Weights of a small GPT-style language model, trained from scratch on English Wikipedia: MLP 384 tanh GELU.
Each number is 500 + 50 x the weight over its row's rms, rounded and kept within 0 to 999. Layers, rows and columns count from 0. Numbers have three digits each. The size before them is the row's rms in percent of the matrix's.

# layer 5 MLP up, 384x96, rms 0.0936, rows 145-289, columns 0-95
101:527535476541492574461512493500482461480492455576556438603425534438415493428449531467486444461535536523542551491441491482479451451542583525540524532483496553476502484449523589500504495723460531414554476491511554545489514422509499505442490455543483562402464566427516465489473511444404553495
107:494553489625415552485540499528435515540506537515562490534524476511535470477475491482501555471507440493537567428547541573443487500527454530504477532453476545379426549401391535526498422576525464481545533478561519541476573577534475515480420422495613516453529478413582462521435443456499441411
105:495578419494516474436520465558452602454469476520520513473529452508532537516523436458571455471553521459464531577450581445515470496481421515541572497523462508398524502504475540492491474579500561417380485498406479374477535404596493530384456496551501406596479521456515493498530453485462511464
110:581496540555501491563496496475415435547477475467485451423548485525487457507549553584594457499562474429528425531546532490471476442495478427581421467478530438614445404505415510507531606462527507533477549499451495489508487541522529594535573451463587487532417528602585439555505438500528498483
107:484421420459440592437504429543537498486491482528470388543551594508431495459529528462476467429485517393458577491473595494394519528447421542541516556443439565432465433525527499453521481490560407439427468449460490468481424539513435462495465489475487556471540573458470512545473538474605516494
091:501415517500552473527525502382510442535531472635519457407481507482506440574484456511502527484456514517589504503459505499504538499533403491452614502434442518499562463463537472473597473475547469535575571511412497585497507488431638496511530501497576477518486454408467514600502604481500541490
100:571433572484489489519546474476579584475582508562522582487452424451548485473538524433534537464397412485509566504438511481520599425469464490479513561548473501553533522545552530422505481541548446507520447437479516587480474479548471564525488462524418585485456565579537379592464448445507463548
102:573456507514478462448508514565419509513587489522487524529503502448482506463569449480540534512541547557558509470508524494463479386558626428432448531484513509546415442534516427479572492547468520438486555502478502383516493491534589443500527539456465488521594568466548584473607469466510658493
089:372485484486557476541495456482467577498482517526455480454454429527503472443474655531539521526411489426373515532502544558433425540526493556478480539387396456525586541487471574469572495489500470526511449457442421497519549485529439496460502495570513471411437551488477422474466484440496543514
099:428512554576403444489604469560530374521545524506552537447569521500570495439516493486463488500501520492531467413433558494530420466539528598468525438407465517497515599547533551507550502529442575449502523549556491557609571443497520469402440503549483596511492537558483507442537531509539474533
088:524567480448490515563488475545538445588579510461489559421470515531423455475501426476537467465454448540542463473521462425391455392476509447561492517530523535511420615457521526438533493521441463478521512482532625518548416522541470457470473479441500456449445423491389393524495501558481422461
080:521448492468515535455494561436509485468541501444640479458544521551519436450464412546507580424435620514586470446420513582518524562476535478577492493485508474486537525465602480540438501502520502553496506502437502490485512596482546447446419469469496528393448529477512373567557405536495508497
100:519543435560521486584501534494415488460523554477511489502535551516513421477499487541475492469510546582369525496365518541480501431534517561617456484606444544545540456435527511539526549437545545452515524483449554482512546458543443584444506401453567518497557567471402494493529502513573417438
105:478471541523491501517357481455492449409555593465493505499464549520504484464481573543602436528486489562514483536538461578564469546475543538484464503528420553546456440527566484440580503532492513426517488464479471504484608463478416420458575612454482552445592484498414492561547515587450490449
101:493543383562497515465460504558467551486561555509510506472446553524504418547520440505424487573549477540498512598529516504534489518585654527496546619513485488462552598564462535522540487558502492413499482571527482516514544536463543446448464568549473499431585517467544500451527438626527443451
089:448553509541411572459510433488401515554410376450479484596442505486438491489552556530453380541487434459481470429487516494506522490468512471539471491457550511513472425482528603435556531456488433507509515537517620540560521579522445457496409564540432461566522464505508457511558433539555478462
097:594420551426510509477463513500517527486511405519452435538441419423453468452511462553602537524521493448485547500498522511431468535566482449523549539433409500559491485400440529525520482373519436428506499506448513515498511494476478528441500433470614441495450449566492375563549425549487434496
109:478527422504447464511510497447535554467446610534515426458559461492440510505505455543495508563458522451511419526411559588535489453523407535496564456521603469482464425542448530437570495427543496533624392429492514449569508502469494538564525573583478505512493441470583431521553562452480473493
080:447536582425517539540540468470473554521519480529562527456488488465530472497516557523417570481471536575551494554490624566554439485537461498449505541547478540592559532434524532560496496435517502424521602639475570544411540515467532580386497545533483471512578539587505488523526446441511555469
134:431521453577456579518463480530527450484477436518533390489474447482482457458510504551496538492517383481509532545510444492385410462510540475537481549555477438399525469524505512442470473555567420568499514474552457501562492372465438498442539458454541586460498527575420475480442379479472442540
081:523576485462524470506575399474511556508569411446477392482428510406508537464504465512495583525443526471486447416569497507531419505547516483484513425525490460525493506486612566537529500574576534455431574542478551485497521446509475565345534548461535551547506375487472553553471527469475500516
102:584542542480487488465549503492565383475511531520550469512510533545540460598485493533542424431366502479497541561539635464511498509584374455427511478472565484440593509524414502534552575462458479475508467563479463467514413534522416509530490434498512451458449524549534550560531468428516524464
117:427415458513535545617488478458539447473474494452418451492561558398583443495546444478499478514466432437509496516512511459512579556490486467511482505484424477481485431458521376532547506437423541544509477505530459534491415448500422467481521386560562421537537423533507487530558406464507540598
105:498456513463448541473562502636525448522543485539551426427531438440499534448536506510469521464555443464522508499502479459419433451468475404460476540537425453571531513507496501480510509509588406553581545522544474534514502443445444408533386484575531445569379488525508464482496453512520621441
085:554522509451505534487482448468533505471478534483404595530437477452473499467533479482437532414455482541460453525351463504506532449557415544456455582507458447453501524522583633491510400492555453457478526504548455531426393548430428581527457486468540479389474530545518421515479451511494499487
125:501512432511492483481524509465503397462476559438525474512405531523536427509515520395531406399505581438546548565481513466469431468437512527466516577498491594369468531536510488613498453539468419517520481586445470546541465461452366504447501469473504505550464525501492570521455403523453518523
102:469581562560491513571486472519475476430551465409476525546508462484551440508553472504562478486506565510458588436566431459501458448618509604478521516489508427481579432444515546474560555528458493477583387520578590460501545524493468501467543482480576476437556531626520458493565537449519489564
086:446426518515527418444573525565510508480535522469604499405520505441523429499496459521429506456539396574483498550452372510598498517532447542523484469478436384474528447519467510509441467619502550572499462496461514576495501501523485468441505421397484557457386514479469441527457465475485462475
116:557475421443513561488545501445563472463592528505557413559474485455540510485476464511496468436516580439462517577569441515536549508493434550513531576426409539556478566418565488528467587625609488426468556448585538506458557539454524497537499522533476490536513516490515520480531510510527637442
090:572503465487584548487567402497503507433477502506449586482439493464451447510500493474495451492506486447521472549530450627623484474491472530514456455376397436484460530398524556410473453603496553439552536519544464483478509466483509449492546559432536527570453386520511560464516518493520548439
089:422510493508574544579496472458423538512490481530470465514474558536469506480522613441557503508442509492456479503611495507563470533575418565507389468494539529480570518572498552471506567512478497574538442424518498543507527526454509355502402516415491473466540502667426532543551506520494499483
108:543578518555488502521511461530417457488484599453494489445455500541456509437516535425484488450491461481543512578526458470504464519519543566461481516516591364484404454521565452513548488601442492534400528525504584537398434515579510573434507496513579499606481525478621502561543538464475469517
091:535532518501394476485558406519468523513485484589398609519559485506466485487523486537484466573578515569545410493567506495439499452534554582520455464576479550496429506497454519517510527600567518592493520569451530570467435453475563528552495578503479484563541542462580452613487541542543578527
089:433526491537526418473476440523515591509554471442464554511549466489480501375558552589504456484531488590522446511567514515450464514540503518456457468535588504452522577518473454457557563499543580627487480528478470530456609471483471539466632570476575511472483586567453526557449554490464513433
101:463405585524567530504507450523628500477513505501487474497434511504446473498492601603445528486443488492491469495493570444528505567514386526535490507538477448566410481524520515511517502385534520404404473453452570472462548524595440460522494458532496613489466480495524429510449434508615519559
117:559411395486476514440606566583565447478576491475546480457525414504464558618533499531552498507454590560552517406585555514486497466483446576433493559490536539516508495468419377508549450493478520528579482455442530563572509466467444601520501527494465430509512430499499540480473509487511522511
109:540515502493548495508440314448556512458538439534483520500545467504471527377533540457540525488486429460467464514496544490474570502558477479535578545623444529444445521506456496453457481489527492454560444501540496437492516435503503556487564475498518514459385644501392495541542448529470500597
102:568542456548424461513584485486608489490464462476587473450579498479491487543539548421497516552507507451560442568608532478509519464445539515517441533513522443570583418542527555582490439519477493501544540556552529499603503436557508482578505428493492530492565556451562485408563475500403587561
095:467580505439467531509620357426551458593469474471467510464472410455409444535446496519402575578491533400487492455543506474488506551493475563476420496511484510462456543431513503459523516474549495508400573475536501483548499494506484500446490436519465463473425497437387446429485421506555476452
106:550401548499481534531527464499471411465543545359487550489495476562501505515538473452495541548393546485453539518500566464565625385492592562459558505529505505527565521543567483514530493546460536563516536561431521549603478443563527562422454468458467490528521499513556405435544430483531488515
098:401543660587444444508456509511472527464547491544486381440561456472429485577515582506490497580479408519497590451554511552499473575531569490555524505531522491451522487505486540544486488493542377520509477469487467484499458432480506445411463471533414492516497490414551483531572456549453441431
113:491560544573450547548559480471548496523458550568510562536554459509580526488567601495533475468497513433506498531498454478490493477551538532455482541486395510614566357539564561465561539495525395421466518598440495434590502520495546461522433501391503537474512484531528557507516483468544425575
123:449465458531524553581547480448552533506507589467498478582589494547441499402519562409416548480497530475520478484560501463543514520530595496622586422567555439474512461523512408487476459454508512447553442467514534488395450508543488488426624418469532463551523435477494459523529444556480526505
089:406482476533527423471468503510460396578504520486516501486524510440378494496478432490536598413497504437529518483568506491462520475480496477510406353416546565444479422519534461443439491575479469492461495494399460548519486495508458459517464443466558577476483539440401537434507502520378521535
104:457555535414553581506411408500477488505477508593480551500540454461500475516545567579541626488561469469527508459527516435552494535601520501457489565528519487506520445455509580483442523526487432485529484542431524502599443539549466504516531484520489538580498626474627485570521441452465392473
091:564473521436537446444484566547527456491481505534447514469485438476550447528582542469513458436468545571539509485468560568481544516414499474493602572444481500634449489555408474531532475584536559508416548540566515569510483566471510484470484395470505577535570481528607494557492400503528494587
114:540438559435519536602534479457574478463496591573465589530592506513503542514512532561599496460468515551503490541492546517545498554507382496396556546512488542537475448473512382440520512480513542523522460483502443485548471529583556460442440560531533549503537601510443584526622523556545500457
103:486545509465527430499615535582600570524446588477460511534414555564536471466532445518468485477501421468480461521442468468448453490415342446502490461421525426400537423544478456457579471513526525522432580568422498513538580495509525455487493534453547525527441438469499540524556477478482502515
112:467534491443482521527570441487485503474550456478427496458680567528502447417531565464572551543481551500510512507493577489445596427574512548434433520507382548427528427580450499476523540473494437498542462524456505497509478508568437512456473516451485532477575459550599514549518511532423464581
099:438519463494399605437500503457540576471465495418502532482527491470442504558487556473510438566566518515491381586540430519567459506585469521424534485647468480524510536509518581469456431444487444443464520528553485591491522446495540472446464550545462496497434473444525455596571548493584513485
106:465447507449488518475551550533420511555554534492480449593544521530472492398552539511512529442486552488455481504633572433440515536578454513545508547592476575568515513576478501555583539577493552471470444601452494456506454485517552431511580592520469388525554441537558530554535552540493521470
101:494482520472479540578467478392530495462564507471527483584427544513458560468558546554423476442598455408390541522529439474463515428469498477417385404448535479517476393463453523533478504472544534469454481539511532476511379541498529460475505477501463471554409382542499449528480455457476458518
101:553522409457490502508501464541455500536528555547369454468483476545509437537472544520449461484422563529496525481426567483622530427432515548556459448537453525517413538502436540485467430468600417547482412545548574470576527446545480597523458505504463493452486481573533444538420455550532565528
096:426489465519535437562448510491551547522571556525390458562475480497500467464466476434541538463485496460402517489548512556495509509458477593521494517390495480461544452525537455397494466495428479532496438651530398493539568435438498484521472441545510494474486525416413500516479488560353452533
111:506478472456495626366486445481604477561506522505444489495484437535482515480564515437402498411450513411543487520504510431544463552488543560503540611555552391493490531448504441518515526560487543415587529447483444473441544443438539494450467590519505504499541476501523574493595541469459513449
095:518545542499571604508417492440545599652531497513554539496580495486478529473544517554525455503557523518470569488549592580478486515472467506522373488477450586425493568493489540554565532456474500626539486468447501546503493502476578514476547508521469559440540389471460564523464520586508516488
103:467592480451551480504454510536473390601486477500552459476511539539497462468534541542379497506493492582416482488559462442543425495489583547573568436524534464551488430471468482488511518461474472489498480498447564537487510492453345464541532499553382561490502480469484452444547528538662486511
109:425555506540435486601439456567534501565503512495563437524453470537525477480496474456489510497508456488474434466557493431565500539569526520366443537552458469358492475434489509508546560581427565570534516565596518462429513497527508438490537460542444599520561484448472459613445443492500510531
098:490562468469506574545507504479469520473488614486522492456563607488546545487485466484580532474450525517520482523474518522494481531433510518461533413502368577355504601501461487540488472538470388489488506538487457601457584489474540419477442547545499396486512484412571479560548510555535536578
080:512578473487454534522572457514473528486596487503459546392572560551508467553536491563496536491493418476445527500501546457467510432329462506526512498545524532515430531437448504509433553522506462492548494412468511424502580521527515391352480514514529563419545460446475512546538466540598493527
096:512492489480527519473453545522439502415457491515442426515550493477511549542576509409517452417464479482420418543520426405538430500502500530515505434536534532408501549432462568416483467525416476490381508527400457494544530569496474468493513577542425620507586555549423469476490446450500456452
106:546485504436465531539484509426561462359496497441566469587552489467582400591495568572425468494473539523444527513445543579399487471471472495458448537502444574463451528512498408586475470461518470423516480523462450446547493468406467422431439507498451477462441554457546537547519473511523449452
103:506540515566497547564514421464488518586523501519477579511540469475508493537476522465517403471523580466522426493594530457571409544516463528549453461436408502440470488451445457498496527567484431401534476535466453564460493548579595519488471586510473407576478548508455459444511561648515543469
099:537570515397433434447518522506532543497511528554586421437446450463512472446479545502534495526479583487519481572537492426509463507490470501396521612554562562582452474543448535638520481474548471546490551562506479522533618515461483519489488545498395533522467583494539462617518481436503501559
103:513504449408485512521534506444467453511501403426418499474421540543464467472489507486399443458524520536556496549544403513447502437487469571524492499535573529557566493473521383476474453614492486543433573466491533496584513455469368481537499485464547396530566449534445512510458548510485622471
109:670534419483478412524484529539481498511498582532538529502459468412499507444462588546517487485480539543499447565466580542462415553516489444466534367561546491481531493458510477464564443555452493454445501505503541526485524580557493521575514580503540493485590459393444522503521602584494484461
111:456525597542484489557606469423525433491615551518460558562390551568496418466456480504592537476424453566540469489513461374500526538511549556578508501491569487481480445485462448549485464511436520596539572490442554458490433482508496500560565514547497531460485475460571487528541512507383481488
086:561506539465561513507538487573590471466555499458457546498464494485437477599489561516415499461530409549428432491443500499388522406524536472504552482514535402518446533462535530489484419451495552540480453479582571392503579588489572515384535549536573499482517495477483433485539544575558500460
093:452432585455500466522465422416473555519500467531554473534505555517418468515521449511497578494445498477510471500561519499423449430517506487519392501510434385481474560484583479487474450434508442481435522568441462462519547519549374468566553471450478472559573461530545474529527371523375547491
104:608563539480507475508424435579518572489508463566554491498443564565574452456512556480504454467586548421530486539608558539517396412443521541479489543521517511507506508579290496458454499462513482508518525500549499470525542567515503523558413531518549478498511497472489482559471543516563482428
088:528506472477459434444489497479482437520523532518444471419535525394490473506504543394492554493542481475478571445515430534440430439491513549475496559545570516478479518493537506547530455533468614440368457559497465453441562554500457513360477413445615457431511535417478496555477527496459525421
093:465415452514445560557504592463513499483547486500482438488444406494479527513496577434477425453529465496564583607496504458532524473466478539341449528583487593531514522454527562523534521560414553558535438519516503444488538533445525532496402460510573406526485426534412500471436465532543507527
099:483505480483588478405521433482477511398577498519400534510516539460469494554507414450493509474512466481428541550483463536449396466491529461498452446483549458560430553581499466552404389533438506474509559461490419465531522572464436541393434522541505561527482570569472489457577488501536605497
113:549540501523471551498542427549545605508442462526425492480440493423501491495567487517537539461534496486487502515444464407491514568435558526440369535508451524465539516431513541450497502511515621531514459473531470425601501515583548563545350390536520465478556468521504464451424554481516483422
085:513536418440542526512462537525542490471493494509569452466465500466635531534545534434412513532445459522561472482559479468426410511549413508436527476474513500486503478498503461515525478521560601462493473589502492405523541664537515516440517547486578433608478540480510478521436432539382547492
101:467441479402509417468486489499510475428509580600509508549553517485367422572551479479437519506576487543481498490405542498504447524476546513580449434474538511531533532594498512602502418479559595405585589518463488536508553531490540487516571505555444544551444480426489434482517480506532566502
093:502500569551462456489562515561532539482535482382524570577533510534433502393484534507619409503488419480505577567551500552537557513531523498476462499566434530521575521487550465460611519470493427455622477571521550480529454497514469442540527451589464519515494427537488439485599444531468537445
098:486489504486563574413460515453466518475554583513513492535475537524451395451482531578578490514504381524474543472537586482508389377469475497531507535489480485492572455502493528455456499500486523529518551469485469495455482477499500602493414522551500506360456441530472550422497536514422539338
089:415510497504480461459555477510478522572503524499421480513454444469469478515447567479535581535557580452487487515507482543340585396538563527450495544483540414516564504372556502498564455462544468501527437496509518611429507434425496461436444522531486525420391514508462494432512489488546544454
090:436448495448496489519616560532488485540469625510459544551556561484519485515552466443389510476454567499362421521527496447485557527536488500462488487535437476481452482532454467427499593451458508472437470431528537502579584524588524494596574502509456512587518486435508464456462377496481491488
105:464549545539539472451581409453503533563507499476439519539533530522651515491515475515586466541433534536445507507432477461478424526575479447446384414469488472460427437535559455539543504544510440463533466489415457567489535538458535537572573529557498457540460458602446524507584493518526594468
097:497497469456615472540467437438557574446498493451383584559619463466463567517481543454514467505440538459503571508506525532421523472489413448424494493405479509540509489433564436504609482462500507502521557533465407559477479551592495408490519527464469566556447528430466424463485449470512524509
097:520543457511548412507487463495501523449442519554493501518425408468477484483535556543526444401716494475429497499573459398520551528538455499398430535441515578559559485530552568476436508489502476529473471495481463426548498528468583547493492538490586555467473558535503465545539450536441509490
095:430539513642468488566530458576480464517493518474364523547575548425442486450537408481485491452501438428527581469555610461608488501476552485491585422572454485513569462552440466495567550498523458468485534554528502566490556466458531452506517567455407440487513547436452513496503517485499530494
088:555499546476578525489501521508553534474468450436453576556540449485600477536530542528461459531573512432487569454565518454540529525571522479491419594406538567436438416476492460452533457482528519524427449520561546501499548466581572449486552464508448427575499567499619566552554558496485581441
097:519562508469471484453523424486442494591493415516461382453471559468398441455501505488535470546409525501488494529482576489562588508521502538436457607649571444424532535455468520530558533451534460545546557482440585482504576511582499513503592529459526469491458569474557428520526536508481501496
097:500525535533522561458527641438420458463484453584513505548447422445559499509481545649476579534525494523438460570547454510475548509566577609475459521465541479515545483364493502539526461495462484603413470499481479503475551523501466495485470470478506408542500532583547531570458519528490453565
109:493545492556503449496552525469544456475458638469526477553460519479476424478530579442501476467519520480395503472426531456452458441522412501494463539580494498573443456604590425536539468464578549541487465543457492433526411425507422412461496494431525419471465465504446487532540545532380534517
097:531533553424512509543497556413487414464488440460465467402531529534495572544507501540602515456374519539466600494531482527530504539506533562525502449511453431470518383560485428537436481566508448514571474449563538618531490384495461537559537585527504535453544494492492470531539445544460536571
094:494452471459565599545468503486574392453487511490511454483478545510532524464547527530514481588416504492512458517557563535543617449470571509533445501532491568483591420504621520491598619523525460613471517450486458543621528447572492557551474503478510518461546482493541518552538518517568514551
116:511564476542555441499485454409518497546517486445512528412517531488511571397529509465489406512502586478551481491579449526527545537579550508511455549508548535503577504418425440444485405491418523434569575434526499512510579551474528487459507475527422454531552560528583581613548473537547450568
102:549454526480501461434552552487507420528492419516589531504414530534491432561569450468603464541500500504560573491611535554536548449610501463439506596463512488593435396480430563531529463519471468423484481479430452594523554552469537475576526413486435538486512524489459518515511465428502509490
111:465484414499527424559486532502508521486505525476550575486531464447427492462534462496451473440549493557465504502542557488543434499582518509452392455556573501560503552472479614537508536516475570415493585493384636488480491444550418505494536486648466542532575503575481440540499451508538499544
105:476508402519483477566581465530504483492474446486490513527552448452552507461521517465423471392599437473513460603462531448470586585546450509493404512480471467531493525487578586531494533547540562405529464510538468473436441574556492571472506494487482447469468419515517364504434534545603539454
094:550531502554451530511484505474468604491527542448550554531489589462459469526472543486494455493402544498390489580519471372521548497485562418488603498526503367552459500588514552491538459459568412497419433529599485501464514596482543515481497553469530472561537466529520443453552481591511505517
104:465477542440383435422494507453516468508513445391491531503587551483481495418519531491460564511544556474459500546561528501485409430498467492533497428531489591500521521582523517535505475565427543412547568461429513595538568459592493450467415500504548427452443531475560464542530601503569552471
115:542392484519526443520501451496527447565472479489512469477480484375497419513596458470414490460419449357461454420517498456434511446552488482474567492508519469444380452511523452538449513464439602501545557532531472500550491507525420475448466496563566579459522479419508477480431547512557423493
109:518396579459443576477476519516486547605495510470574507405469525411554572422501466533489487553472458467577468481460582511475499422497502536480503425509427520499535435596443478477525466449480506478633545484522487508496556487494580544566527514479489548443418537403383538519472467502426564477
098:581538550529449494527539494561486489466461483512532505572536576492495518471539643483534527514444483515409491510498447456498483478453513543544439524527530461555601499602384540592499380444503490478465517511532385553469493380530507529548484515421535535522546517454476451632515429465515536503
098:443521483464452487590473425441467478477599526491445572484431473445503540478512446452448490450555467427519589482473525506430437544484545476497568601587466524422493520476506556465465450644428484595458523546582566499641510576514515493464416495535500470509463501508474593518513480506486500486
101:434546506518480464546519563442537464502571493471519469500541564597472478530546512534471527522510505521453497526564578470509428469579572583523527602482620551480521504494488528471558501456622430438593451506550446497458439452537517558474467401397474390418454469408536519472511497456499514543
093:468466451445442445422514495500561504543564541402557509528510489476509485512571501494517539538431460514429556575473538594448489528495526485488494491488479493457497571508532475542459538479384544461501542519401443496546500375345524574407400580437466507532455418529486532491474511591516490553
099:453549494355511546458515485562504481539534470532514536493491480486577531442514569447534529439477511457396475493480651507501487553435405507417488470448516449551519555621463624422499556459479498529551545478435478461557513504495584509467458528488484473530504536555458438538485517482519510364
089:543477485489514598561368635476464602523523580440517387563552524480494462437493476484478477492387551388548565548439536445461510392547483565474578516490458557432480429475535474481534488552526521487514535546534460482463460513487524547543513436579497457483476451543454456536459486485468471515
107:518520502503496431502546490487410443439512519497616490446515501505498336504517508532532527518388436434466453466481471492404513543434561498494366439488470589493475475530535504517440514508525519433465559469475440516505527492514385545397533499517381548422517581554469545531511492484456488454
105:618440470545486530514547511593500475561497508393487496494483532541540527522481581417457516455452555465542571600536552489503549555610433525419432456567502464403439511502455555453550558524521433460473526513467492480530440505534463462595516442574450525581443587423529477517524531471566509520
110:551602568516402491544429418524449455433484464510511449440448615523383481462550507540559466512548556532539540581462443558562554527543439536487496525500441452517467447484518617486560524512429461478455515505507434501486432561452515518536427511531577523481447491560548449585468567531460576508
082:459453392566425475532580541532466462591488379470508418525433440561572430534525460545471449471579443486512608416497474514503499563568478468479475505580501511554542474467580543424459411432460532441444452493440568492525552504451505511385495490490521524532473503517510495485560523530554434540
100:540567609364482508533523477527463531505513436581496522588604406491537489516539514474474575442605537505583401511475498521495485411556583486542537482479493449392477495473514485577573548568459519496494470512547417427531469486575517540537421477431528457510517525465499553516562548497541545522
093:529496510515577538561551556510484513473552490378449536492600436411495567444520497454474558402635492493476422544566575558445529412483462482512485517493531491505469479477447442442532472525469426483517447586527606547505484475458510500509409465479445520503575430516409515456479548477449492406
094:487524416580494442504571507620423494546475560551519417501534375533521490508509465470449535498532510532526537481443433465411512527449559573470457455428496562469492459443488478498576410499430550617463465495585481487507461419446494509509536506512435572537443450540517555541546503405406516501
094:537433474520593563569540517560418431487468557435473446569456467567565474515556520549561589520472519464433597399474524390510533535500468544452508513534606507522573579595462574475505512453535486447453463562500573504546521458470540537476507593533458500524511439485515521508588447489524573503
093:524491457444468568419529519501415462434516546503614526509540453557481451511473424500592381478508552395469484565425492513453521475513452534470525493510563532412537411481487491562479546469422437545511395559453568460489448470432507488526394516507449472537436548412480425484539486462495478438
099:509499509536494397493568491549500466559446517503538420474510481491531470519550520524512428496488604566540663464617521494493576542605508445537554504516372523433437578481489501433527551537431463490493520525537532475512483489464575441508487461549528514476422367465483468569537508548432503483
104:469527486538583440487480451620476448531469559503460505498538503533472526363463517495407559447458593437515396556510464517445482582503537514405565525500559519429476442535498484378556443448515545531525426458490521445519438527470438501532391464486576475553459437489487565493554492560489491476
117:462510491444433465592473455522430536431578525478516596484447541533491495546523481487420495547477500428570527509489514492537551537473589563495576480540503562448486593619470591517512498504538465381464468399481557428482458526524425508466471575489439509492400489448647523493496488509530516481
087:470488477389453486585477441475553469586500457488564476480462489428498470456500529521582465556382425513481465536428448572427375543463468450431544418484570514532458517534446564515596526490508450504536494515456478447517403547544430551432499501459418473555474482490458416557455455456524494512
091:569614540523501464500461506477453443539557623501517574486567523346512446492484557372430500520486570500428499553538553472497512461430515553506499504524401462630522533507472501536453498573496505471522542507536592532509572577468519508435480506488418536558537402492463490481499476460507450484
102:496469550508468495503481529536540461500525541497506566510446513511556521434498438487471486488487531495668492478457542430538469514493469475479426480447561625479563564509486452476607431524575510449494550411458522515535532553431580529532416516534496396642482539551503575468563513543439532421
097:398528493554479421483517507484547366637569501463490500473369512481509492446500598499498545429533457445508472517515492493412501473487515550478468494569560606426467529426502487477467519475438506516470493415531546501458484509521625615484442481442562467549475497576487502557456522502507564535
081:558435548629609541447467558473563439385561458545476510525477463473528439466522475569504468537507563518483547504475585497501546496383451502508530526528523536451452478442408475493513540436465480529522493461613606532535494485454560522536468490534598478411508491428533547527534520580565479436
093:461414497459498477579536510465481561503533464363553526488501442542533428498594546504524537470433512467566509549513468412529474429449532427372606510558449400486500527527517547529478480556522516442485534556478456517445510536535436472456577432489443545516611480466425532444528518567575465520
104:550442486485635523543507478508444426421485490478489545601472441507467454532537464533577560480576471394569406489539495459484467441536373520437517550546460492489382526558477477449493488508481534477522416514539462405489563488504561518490505518551595518522487520495505600529551463461443550417
109:562551529497526475541459461497415510581492538458459531400561540489481441425556480553514653457439477501383416582498484500541570443584485529501444481488558476585490560552534497446432481520480549458455501488473532430517491503485433466430423596515458510522586537501481556517418486513569483455
096:592444529584480511512487530466431610489482536488458563492464519455593491503494397573448512499454470504493541528506588547512471566463523565519573474514576503546608502571470556363466484535565502482535431514433555493501536507523475608477504502535504570487496561373455480473468540471579487424
081:531641540508543414507549401502540557498491494491470523429446476455525403541518537536423467457502477401404523461505500593538416453470441538488497496474476546545456469495477568508532569580491444463375405492418572484481528601439410441501482501524511463446492496475447533511483519444492510479
115:556460540591532465532480535578464520467567482482479469493372466444466469537502425481518631543536468498500427468560471362559546426599594570475476540501508552496579507485515471555483500491454492542471433447534494453520560451452506414486473507488406521598549506463530466397501530508502529451
104:495556557419596530477494460485469511535461487517561383499489499516453481509509470583439528507498601453474441576503543496565605465498474548561508464537539446480430544537521635510473548445509518567517430483518482484432437546434545495468548520357498495520460402482547459530535521556625504496
086:397508428443485559488487470512475460492489464517579576429494493549460408484487519545490521408493559479473502577493464489473579473383430517525434512499577455464501519473463494422515469533456446467554500442458421511540478505460622386521449453643481428493439573485454477450483455459455510447
094:485534497520557399415501516440524389506463461513517468415472475437578529503568582505507468466648441498476470481524498422444490591458514493455516504578413474518526441504452505566579490445504494410534471507552570512526530581565528510470407403468457558439487499502455540571463551547480551480
100:580537449468485479521481517513379486451517479478458508473472489420447432561492621628503524470481469466537356552467506495485486498528534469452549466558408454519568542496429502553541496480456412474475527530461441596555527573499460462507433531560605442429492498540476516464525491480610460487
081:564516472469477467411512519564555624459498520546500429634465489509468477490525572598433439526553624569475479435447479505505464512525454569478585563476465454467491515443453446511546413478531561480459423500513475477506519430488438478514541480414515530584433565458574491459466535539509423460
110:484473463488543469520453536468618495463532520456529522389488488528527566535478503480496477405510593516562408560457450544494512457545525545451515467598559439507446486469609487552537550521579508462413492516493441567474539494427513594495548407548581467436459510482527432472514395483456570420
097:490459538441503521536466500494429527404584503571493450482520510403493501459490537488448535506491398444513491499568455498455449414472479481509420408457554572481463583489464506468557463492555533493501526485443550486473455541519437532506542520508607601416438616415508432432593529422440490441
087:458523459472413459483471412515469509519496434482446494545547429450498464500528563480453522475493546432451602543549563489556490433565447494544472515613585496496464517550442470486408517487506545443551490474474479456550575414475438487358503459580520452385487505531488508498523382400530486520
108:532482496521534464540500543437469539352471578484436467500515566427431451449463632541578496477531512564512554540556517419415506532440552497441529544427476427537434437546523520499506473486499487482474529476459568534535607500491462608568568579471441525514514399527509511492535562513561525463
096:497467613432496480510420499476519447563439414551505447553501530478434543414489526607566482509474493502476405513520539422463412458534360479425479416531477451506572497523491451482503409417431488490525457493535494541429468604508494450562516510510538473548500556438485516467521511578504565422
108:507527542579472500449464428520548425517550458512486464506522513411503421471545430571515466547439520513441598433477535459411432543558537494644517431553479503445550451470451545526497500550516540421569535543478568510438522563496419592479476533561506436424509601560500446537450562506484509474
084:601458458514548627519390435462540442383472471461589557543515458516448455378483465508437463486474527427449449402469506533451467474540387532524507503574525528439548573530539483476511427466445454421574543505501411455560492511457505515538483474463469541522429511455485502512494522493549541496
112:503445496504518506481499464390543499520603543503453584549445465486435513488528556511556511504463452433420416501461510504559531505518447508462533459498537579523561482537508483505504500472528467422416512438449466453493606517516600549512522549545510393615613535504590506507491583561623557497
115:516434609464443508515542448551478560448485385576528488432552520463415499507468532525507463474489504549591519460475584417437468458540464507357498519520523562513455424505459439432454409509485556470494544467380565436481498551591419468536583553509488489508471515477466496562543533512544503475
096:552562500489492505522571521514528519464531457562464414523524536436526469467456419487403586544496416477506528466490561477525545511533604482438540587514539461472522491461525413494553471440530543583473469487561493559580557485552484493471402476589346426450473529410456457496478540577517430493
110:583562391643585464570488550519517658600457494516520458371500485535492478464516483481485485565449506444625441547518519543477516472500444529434523564473465503545533480568534519527548501492460443441515517469504527604487578487482560539542536506538477487568572539483508474511512473508533490557
101:503509493545430513523506571551526453471551575383527526460528485530504401431519495504488548561554562577448438498471521540520484458476504483459443388439451534421491552477506563492546449550490542475568538450452498530506533515500441514446605500350390455569595552440504520465560466551450517495
102:560416573495459544473617521499474486483498460477459546460469454519457488584537564587588503481383441530508527488591446458551501513462545555502517522512462520509508467513564454550554470436386565492519512588515496470464498564492440454472508519473517512620468450485607555474557534401428432438